Each number is 128 + 32 x the weight over its row's rms, rounded and kept within 0 to 255. Layers, rows and columns count from 0. Numbers have three digits each. The size before them is the row's rms in percent of the matrix's.

# o: layer 11 attention output (transposed), 128x64, rms 0.0772, rows 78-95, columns 0-63
# v: layer 11 attention value, 128x64, rms 0.0621, rows 79-95, columns 0-63
# q: layer 11 attention query, 128x64, rms 0.0613, rows 96-124, columns 0-63
# k: layer 11 attention key, 128x64, rms 0.0614, rows 96-124, columns 0-63
o78 088:139129123138136176118137121124131166107111097099144093153080133087198197122077181149158129173138120125068086125136152113129130135144126114132100140072102132061062140154194160110082193126115149
v79 103:118097138135149166055128099121076213141148102076180103136131128097139161140098123099127168096155103114143151161177129148130120143094179109124229118106114108127073151113150122112159097114143186
o79 088:108200168132163164163118097093166149098134175137113150114160120145150091083140120197185121102149135144112129091069117119097153128142120107122157088132130134077070114134155161094057098137180070
v80 098:154107177135106187140133135142133154159105155185177125120132098116077153110118085093115106171176100154182095150099180134146098106051098108092111123078171099083141174153138117107167132084121170
o80 080:142191123106182055110185106126158124140137093100165111069184167116090146138150145124120111120084129116075097118085181140122103112167134125197093146116129148129125114157131188120120139082167067
v81 104:137149099118097093107150209087120076164128104162159097130091145142190082148179084130166062125119105097144182091144094131147107101126159117150137093179095130149132113183122170146106099089168112
o81 106:096139146134129193086121172158109123157162133100100121177118112194086038148088135167118123109091117081133116142131147138122136150088141151158129149092142056122130108121056067158138174162118157
v82 109:080132199207130103152100063144140135153112112124106135144138079139111117114145114127098092183155087166110141163156101158094127112121083162073111135096145109133068116124130112112203185099150177
o82 102:130128110121161147100143140147115170144148160124116156122182116104193121091140135050148111076128159100062104131222123110117063193083167135148130156142155128122105145128145147117115069107145078
v83 113:100140124103100167081117120173066136103101170132139210160144151130127159086114139105103126150120060100153125110222124143147111106096158133146161164127081143153177087103065158171124133120149148
o83 104:136100146194162132113066067094138106127183175078150176144096148141106125133124116143133199114151129142127124113144126066141143197152062170148178104120105100100142117119096105082106148096158095
v84 085:137164198168091104116125155030128115186063099166099083144183094084146130145099137125191103144104082114089126128095086123130140124173086116166131118116124140146115166106130138127118089163120100
o84 087:139138120102115154134159117169109112057150122141102137153121099176135075142095119107075209161119127117106098150153098156064173139055182133112100146118157126061169123145137093115118109118189091
v85 092:152075154184107149133147133170101149103124093113109140129112130132123120190142099151177173207165112095075149153091147135139131125097101113096071115128084129093198105151153164061106147150156178
o85 086:136206136097129120122139114091135068154163118119108102054124127142122171171116183149133178162127099096142156141178106100108058163118098144158083104078165157085180125156132096138109072136107131
v86 092:141147130169169204116170150148100111115167144189148074128100106079096121117058134151106132117168134113107110103169141124130116093137136096093090110133147194174159139115096153195138171119134200
o86 089:145130096087139132146137150136117125116143160162144113205096126133120086152132115106140177103127158152134172127071114146175078136170075112141079113148127109128135061185134144078149111113183028
v87 092:099152091129087182150124119154145106150185139181130088139130118133158102092049106166135126099136085140088121057072145155183096142127167192074178103140189122162136118133116121111149142129114145
o87 094:107082175111141099152104188145123094135148136140137185085082114132083128140116154066117131118100173128123131095136198203130115129171174096111125135087101152187102123092088112140114123203145092
v88 112:092141189135184111135140095135150106097124077114178100132144123056124082111107173136082127080113208103155132134182143128164135117114161143150138181110142095147152132146165168099151146102045135
o88 099:126074095125104164121093089167126196080103188112147095157150122181133123132167124111189112093119133120141108109068072091092155084153125075159151088174124136148133119143143189162146112151153084
v89 099:109175082117169151113133174137126138185148163093157120118109114102141107123197102084111139166191140087237132111156157137103149117132111093103120121087133134145148118136072104142080080182114147
o89 098:100137080189168114167097090121064140151169058153167075157156118161092139137144138186110121111110144146120148093095089154146113156108118130145093092156066105128107156123138191111132199099126152
v90 107:090100151164101153089076207121132132149104131101146209111196164119110126080096143119111125166141118120109097118130132101117116106140218166080117136100153067134139086176152108099114164138104139
o90 106:161106060132130109082100136106091101154161163111132147114120157128148255148097154127099123141142153114106098106093165129103116122095119044148191172148133099090093109174130157135126132133152148
v91 105:127173124096133121133126128164164103131104147163078141108194112159103123094137061134113167131133166076132156127108091115123144138126145145171157067087094162124084121078185125049093123163161194
o91 102:103157126179167081146140140105123154102147181113180113165123130103171140122081114145074144201201126121104081114098055088148127125105109083100056126093113125134118191151147126118155118150123139
v92 098:149090111095168113152081159093162179130164041150171155095121086112114125141110061110092147129132087173112085141154112143133153231146116122155092117121089151105109106128138165130106104115106169
o92 091:125192157104153134126151056146095094108135158144040117098128099083071190093093146122143084140118117186164157144091116117140134122169149146130108116118085091157201117146179144161122119131147104
v93 101:158150135147098117127067160217149177112093097133138159130085152131078171073182102126115065175114172118148094168123122118144155137125122143130146107156103128141087145125067145112164095058121094
o93 098:066100124174105087095096119134151167153163160170124156132113187087122105135123123137167080113118131103111077083171162112135109106132131205148139134154162130109117171142197045129113089104157093
v94 097:152165091155115081136126172162091142150145126113184119183086144182127139046058155137157128098124129161080186105109124140177143134114163135134135098134112128112145142137099082119039104157149159
o94 094:102102159119105163174078117173145097147179111124106142111120165129195064178128121146136109153155119105090164087201166150128114184104113100134129109079106075143075128125115056137129096165122137
v95 110:174087101150161146070102157108117070144120150086140086153077140166119093112124090135103135112169093166137093170083131111137160120119134163142105127110177148151089161155144105222132140098199167
o95 107:131184149086146108126079166149141160140028101161076135153114121117143104105179178142137107132074158135112181147140138128135106135090127135160152139131122073150050086121130151088153096147174082
q96 053:111063137104086126153167130139118101136156129142157112137150138101096058124087169162114090128093118117175089147117064084177160136109177190154127076078141133124125133208184110161126112129104117
k96 065:136129102157147122073119126175126194088113110143116166154105144138132161158137093116128174117132049116183163158129014137102093138149176075128101093155135132144101115128147176138123159089138093
q97 073:134118157082100145181175135162169151090147158130123114128167097205123075175104059073095131168153157148168150110154130094129133102128159167177141096132141128150122136131174095133065079121139083
k97 084:104127096107111158118134098136102163144154091163119098178135095088134171080096165047118113052080220129146146141149138158129142095121086110125128121102123152097160088131120089123098087139175078
q98 103:170092169109167197114074083157095133159118115168053130145165121117143212119131113111145181115128124104107208132112141122105192090125136102094110096079120100124150160119101110118104129105112161
k98 110:173089128160152168090148156146120087110130153103114153080110119035106157187120148080119180109155111096098115101162138125168166080137124158078128101154129123170166138075146069131120111102164171
q99 119:131141112153118092130163156095128188071135164098180145125105107110148040149153126117070116139093124137109065099154116156174101117104134140118155156198147174131107112084195108179138091148157121
k99 086:139178100133114158107102137108106118121090160124152135079070102128122115162156109134072088116104132090129109137148146163149147105184180124071119111163095138139244103092197174136123115128092110
q100 068:131118144146137167096163130058181063115138081126143156136143149163107174127170108119082068097138077168091142109123194141136158142135111156071131138101146151097105148097118122108115204136063153
k100 065:097138117107087162100110042090143175114123130087132090098096094119149104138161205109105111108147092151126146146110123111164090137127107163155173147128172143208187108114143111136173151123202128
q101 112:132118130094137174086110122144096162126056076180136168168130109113143190079138137140176138119114112128074176127069128145082191098133116075119100121066127104123153180104094110116150152134091160
k101 090:111226077122098107098171121113085201122143081131149130181124130134150115063168124121093086128111175124147125159110141153100071134114136090157129153120133135103158092179146184148164152132089095
q102 167:104173097148086088127186170117137127091097125069190152144070131110163073120151114173130065163156114136145042138081100137141055128112125133161177157156126149125111107127107163116146131145132128
k102 179:167083147124125128098113140157150132098154155125120151118137129059116108180103143097134208177121091123127125066142120080164163113099116153159148126137153113163089158092109037098094119075190148
q103 078:156107151140133141110090126193114132156161170093088154100076090124093059106106160143113110147094135143070072149154219093145129150109122094134150193156124114142093089151116105083074135135111131
k103 111:101162088141194180100136085090088141166135097129089147101123159183111107115149144156154096087107176104103149141121137124077125169180161085126136154132141155118177077177151201188146141112143134
q104 086:114145065130148105089138135124178186129135207129110196091162144131136114140110125127106105144141098097136078139165122102160119187085066082208137114149111076156127126180152092143132130127170132
k104 088:151167143116179114196097091116077112087127103100097214082109120143131160114106131133103156160173134109112163115124123119123118118157149089173145097092122101113195088197198120107130147081129143
q105 094:126112077086112137116138134161160132100125138128118146162179074052125122085100125121192196052110160147094137105096105129067113146095131132150124135174139111126140167125114118060096069122151172
k105 094:124166140164110153137168176131131178090131134117155088130120091102074115133117177139098122088127150106138147171166096063055066147072141163129121091101162138176143082151146129112147094146171065
q106 076:074130169076133142121127094173135121162109135154073115148139116114137101178106113191168115156109177138097130155073090092159178051109121168090084110152109120113197142109173123112092094161138139
k106 076:112149188136126143051106124174145147085135107132159114159045148098122174138133110102154124144063128143170106119058156087115136054102120135134182114128126093074162097098158144148154109127161114
q107 073:120122181128092075096152121105109115137125186162136130087128170128101130067146109172083109123134091145157133092136135156124193087142123045168098165051144139106108139109073176114147156144143169
k107 074:103108077160169097189096141140113164139116147133154115157148174157080103127134131132185099150094151142087110055179107089161176164196098127116142098129116142156067058113087113143140106144118119
q108 081:134185147162133112124138120099172136147132160098188150087125102161175147115101160094153098096114177145091136119171140160073075127208148110122048167148159168107160109123093164119126071111133115
k108 079:150144135163118092118125174096099125144139151124076201108165134111171162186082130106125135129139172160116164150135139154132090143072107197133102158125121139112069152081070159125156128165049160
q109 090:138058162190212084121123116148108052180087114070136098112112110114073164163134137167117113171127118117130070108147113129113134098172073114111127117147131152158104164163117152128145163154128163
k109 083:133073139147163084136152105090144095171078102130113093114174145166140108125105116137175103126118127140150062108118134080151090084116109077098081140106161168140126126129144119163132212165111219
q110 081:181132162104086059097109082159142107105120160196119124136117174091131113161080145170107123139130137095184102092177168075106113128153121128156102111156185130174180127146152154098123095174172107
k110 082:117171182098160128142067134181100120117102125062140129095130159123100117172096125112166098106150109114188125164093159120100150133112103145094121058156161094118085140193179128172143142162113063
q111 077:098142072074115075101172153124124137149108212084107053127115137110088076098140159120170136132082158159144153130153131107128077158065124060124133149138149161107105138167169110141148149096112109
k111 073:215096162080112114111136140186076177104177131103124108074112129117142146119102143103129150125180128130073113137168118098110107129082117153141118168184150103118123147106146177083134131033097135
q112 089:096049162088094185137146123130156163107143143167100115153148116161136140177062099131146112092176090158195156150142151136137166148137151129122125164120120127156109100148108038155075077144156132
k112 083:174105181086081135103116105159202134055106139183110126154125095117126167143189147128093125149140102115154161106105161102082163100167120179119111102094122144129138077115103084190088111143120084
q113 085:142119102124131177151093084224103180087122146154108163123154133133151140187151089109143108115097134105148133218071128139126139058105102103185138154088123144109131107112104071122109103140136098
k113 078:138167156127085169111116136124061160122127123160111169103116079078090108146145131092134078158127111192190162152060132091148144115153144093201100185130104106105144126161138092141133141157175085
q114 083:138095127153079138053151147151105159148148140163174113127090125127196093136048081169103157105128142102113133114136180131107134198133150165139113104138089152134126166128093171080180150108074149
k114 076:061113121103138115119137153173153089148170119128081105107077179138100094128100092126073125090159143124112127089142129103120166173160098199108144141160150116180104101140114059171184079174133142
q115 075:087092110190109104179147173099152136117142127123111126112150133113160118141089121156061082067081148154105091119103119143145150195083127091098187193106159184129152117130143139115157123152140195
k115 088:123111161102111102105099112160145112145099148105088099075149071090094209118091101134153118131082123162150170060201133103148144142131152124169128131099152097179146112092067145138128096115143197
q116 080:155131085127117152119189165155124088094139141105135095083115189192113167139109085188120109110105121193136112132153096122159084110101089182158168161105144160107123127142095181092165101140168073
k116 088:121102087128143181091192151117096134156091111124078203135180112135103163102099141107149090160148132174072180133113171124114125108130049149153148174104157126099164133106120102096179082102120132
q117 076:098097147144128118160111117114105105136115074136146106098162155180169122179097094152130139176119131134106107068226141148144178180105147173197159146170151088127157155157085127173139097120152126
k117 076:111094097133167083172095149130117090121128091090082137131099139127141161081173152073138098165083116082084146058144166132096163137147117153091086160092176144096175140166112119161095147194134112
q118 086:202119073106140171128061099126119153113148146162189116081115120147131180084103117137110151078129098149151124156141136106176157128144171115132085133144115083131105156188180097174085091184105141
k118 088:165156105106111179083150109098096154060082110133158117081158162142122098123160133184099184130123106111152119114125160100204084114112102152121177107127088081132132173176156078157091127165098104
q119 084:128129078109137070123140160135137132099064097110162199176138137089153163118170092134176027132129163062163127106103137132184157136137121158101169151086107144100136129149091125135152088137108125
k119 092:117142150089158108141134100092199172143125148149102110162085160089092173176120152120150014105102144153084153113148136121169147145125130123187108115130125112091161094115133062094153170144162140
q120 081:109166121116111128116085157160139159191130140123142156132134090113209144104129176146188136162074158137076093162077124128169156135102080153154071118116090074150168088144094077128085111109135126
k120 070:129218139128182120125093114114107115029191139116122185116083091096135179106133080136167126153110116090115103142091075078124133121111129117195153150165122111148164121143151113141091115128160126
q121 095:142115161091160105128186071140130072120157151117113075171154116152161215115143137160131081161147081109106137098138133128122077101161141166121139103048127142109159177123097165123094169134085099
k121 101:058105119126122138151200077122129135059141061102140141192178161114137100148113176087170106105145141140116169150129169186097130131089092139128147138080126180121140070138147110148122173143117151
q122 086:151128099136094123173143177118091134115160167031064060102192139143125167158106124111074148142156138125165139024131113123158136106127138162159113123133097124143121148149149163127101145117099100
k122 093:118143144126171180168200135091108138077088115126147135150195155119165153065115097136106153075174077144102149100161158157142159091123112103092112150077091170090145091152153172130146110165150105
q123 080:122138144076154102171125059158127137132141081148150126168098145096174141099201109149154153136164127112163102105125158083088145169131172165131110131140176141103154117096114007151138142140112102
k123 079:089127183143119108153106135147126156125181144142124090103110128103158102184158122109157080132126135085146062132185135109110154183109150145087165168106139082111130168135140075166111200116131040
q124 090:157118143108182131152056150165094150178108167092078124111108022133141151135097180075143187107164111116089112140175146090094131125103107089113069167126102107141132120117144119134127097114127101
k124 086:134145151117188123128155180106078097116122151150158152134109135109168065143139120163101175138113053092195099150141113117114084109056180176111109150126137113110097160128201152141102116148084154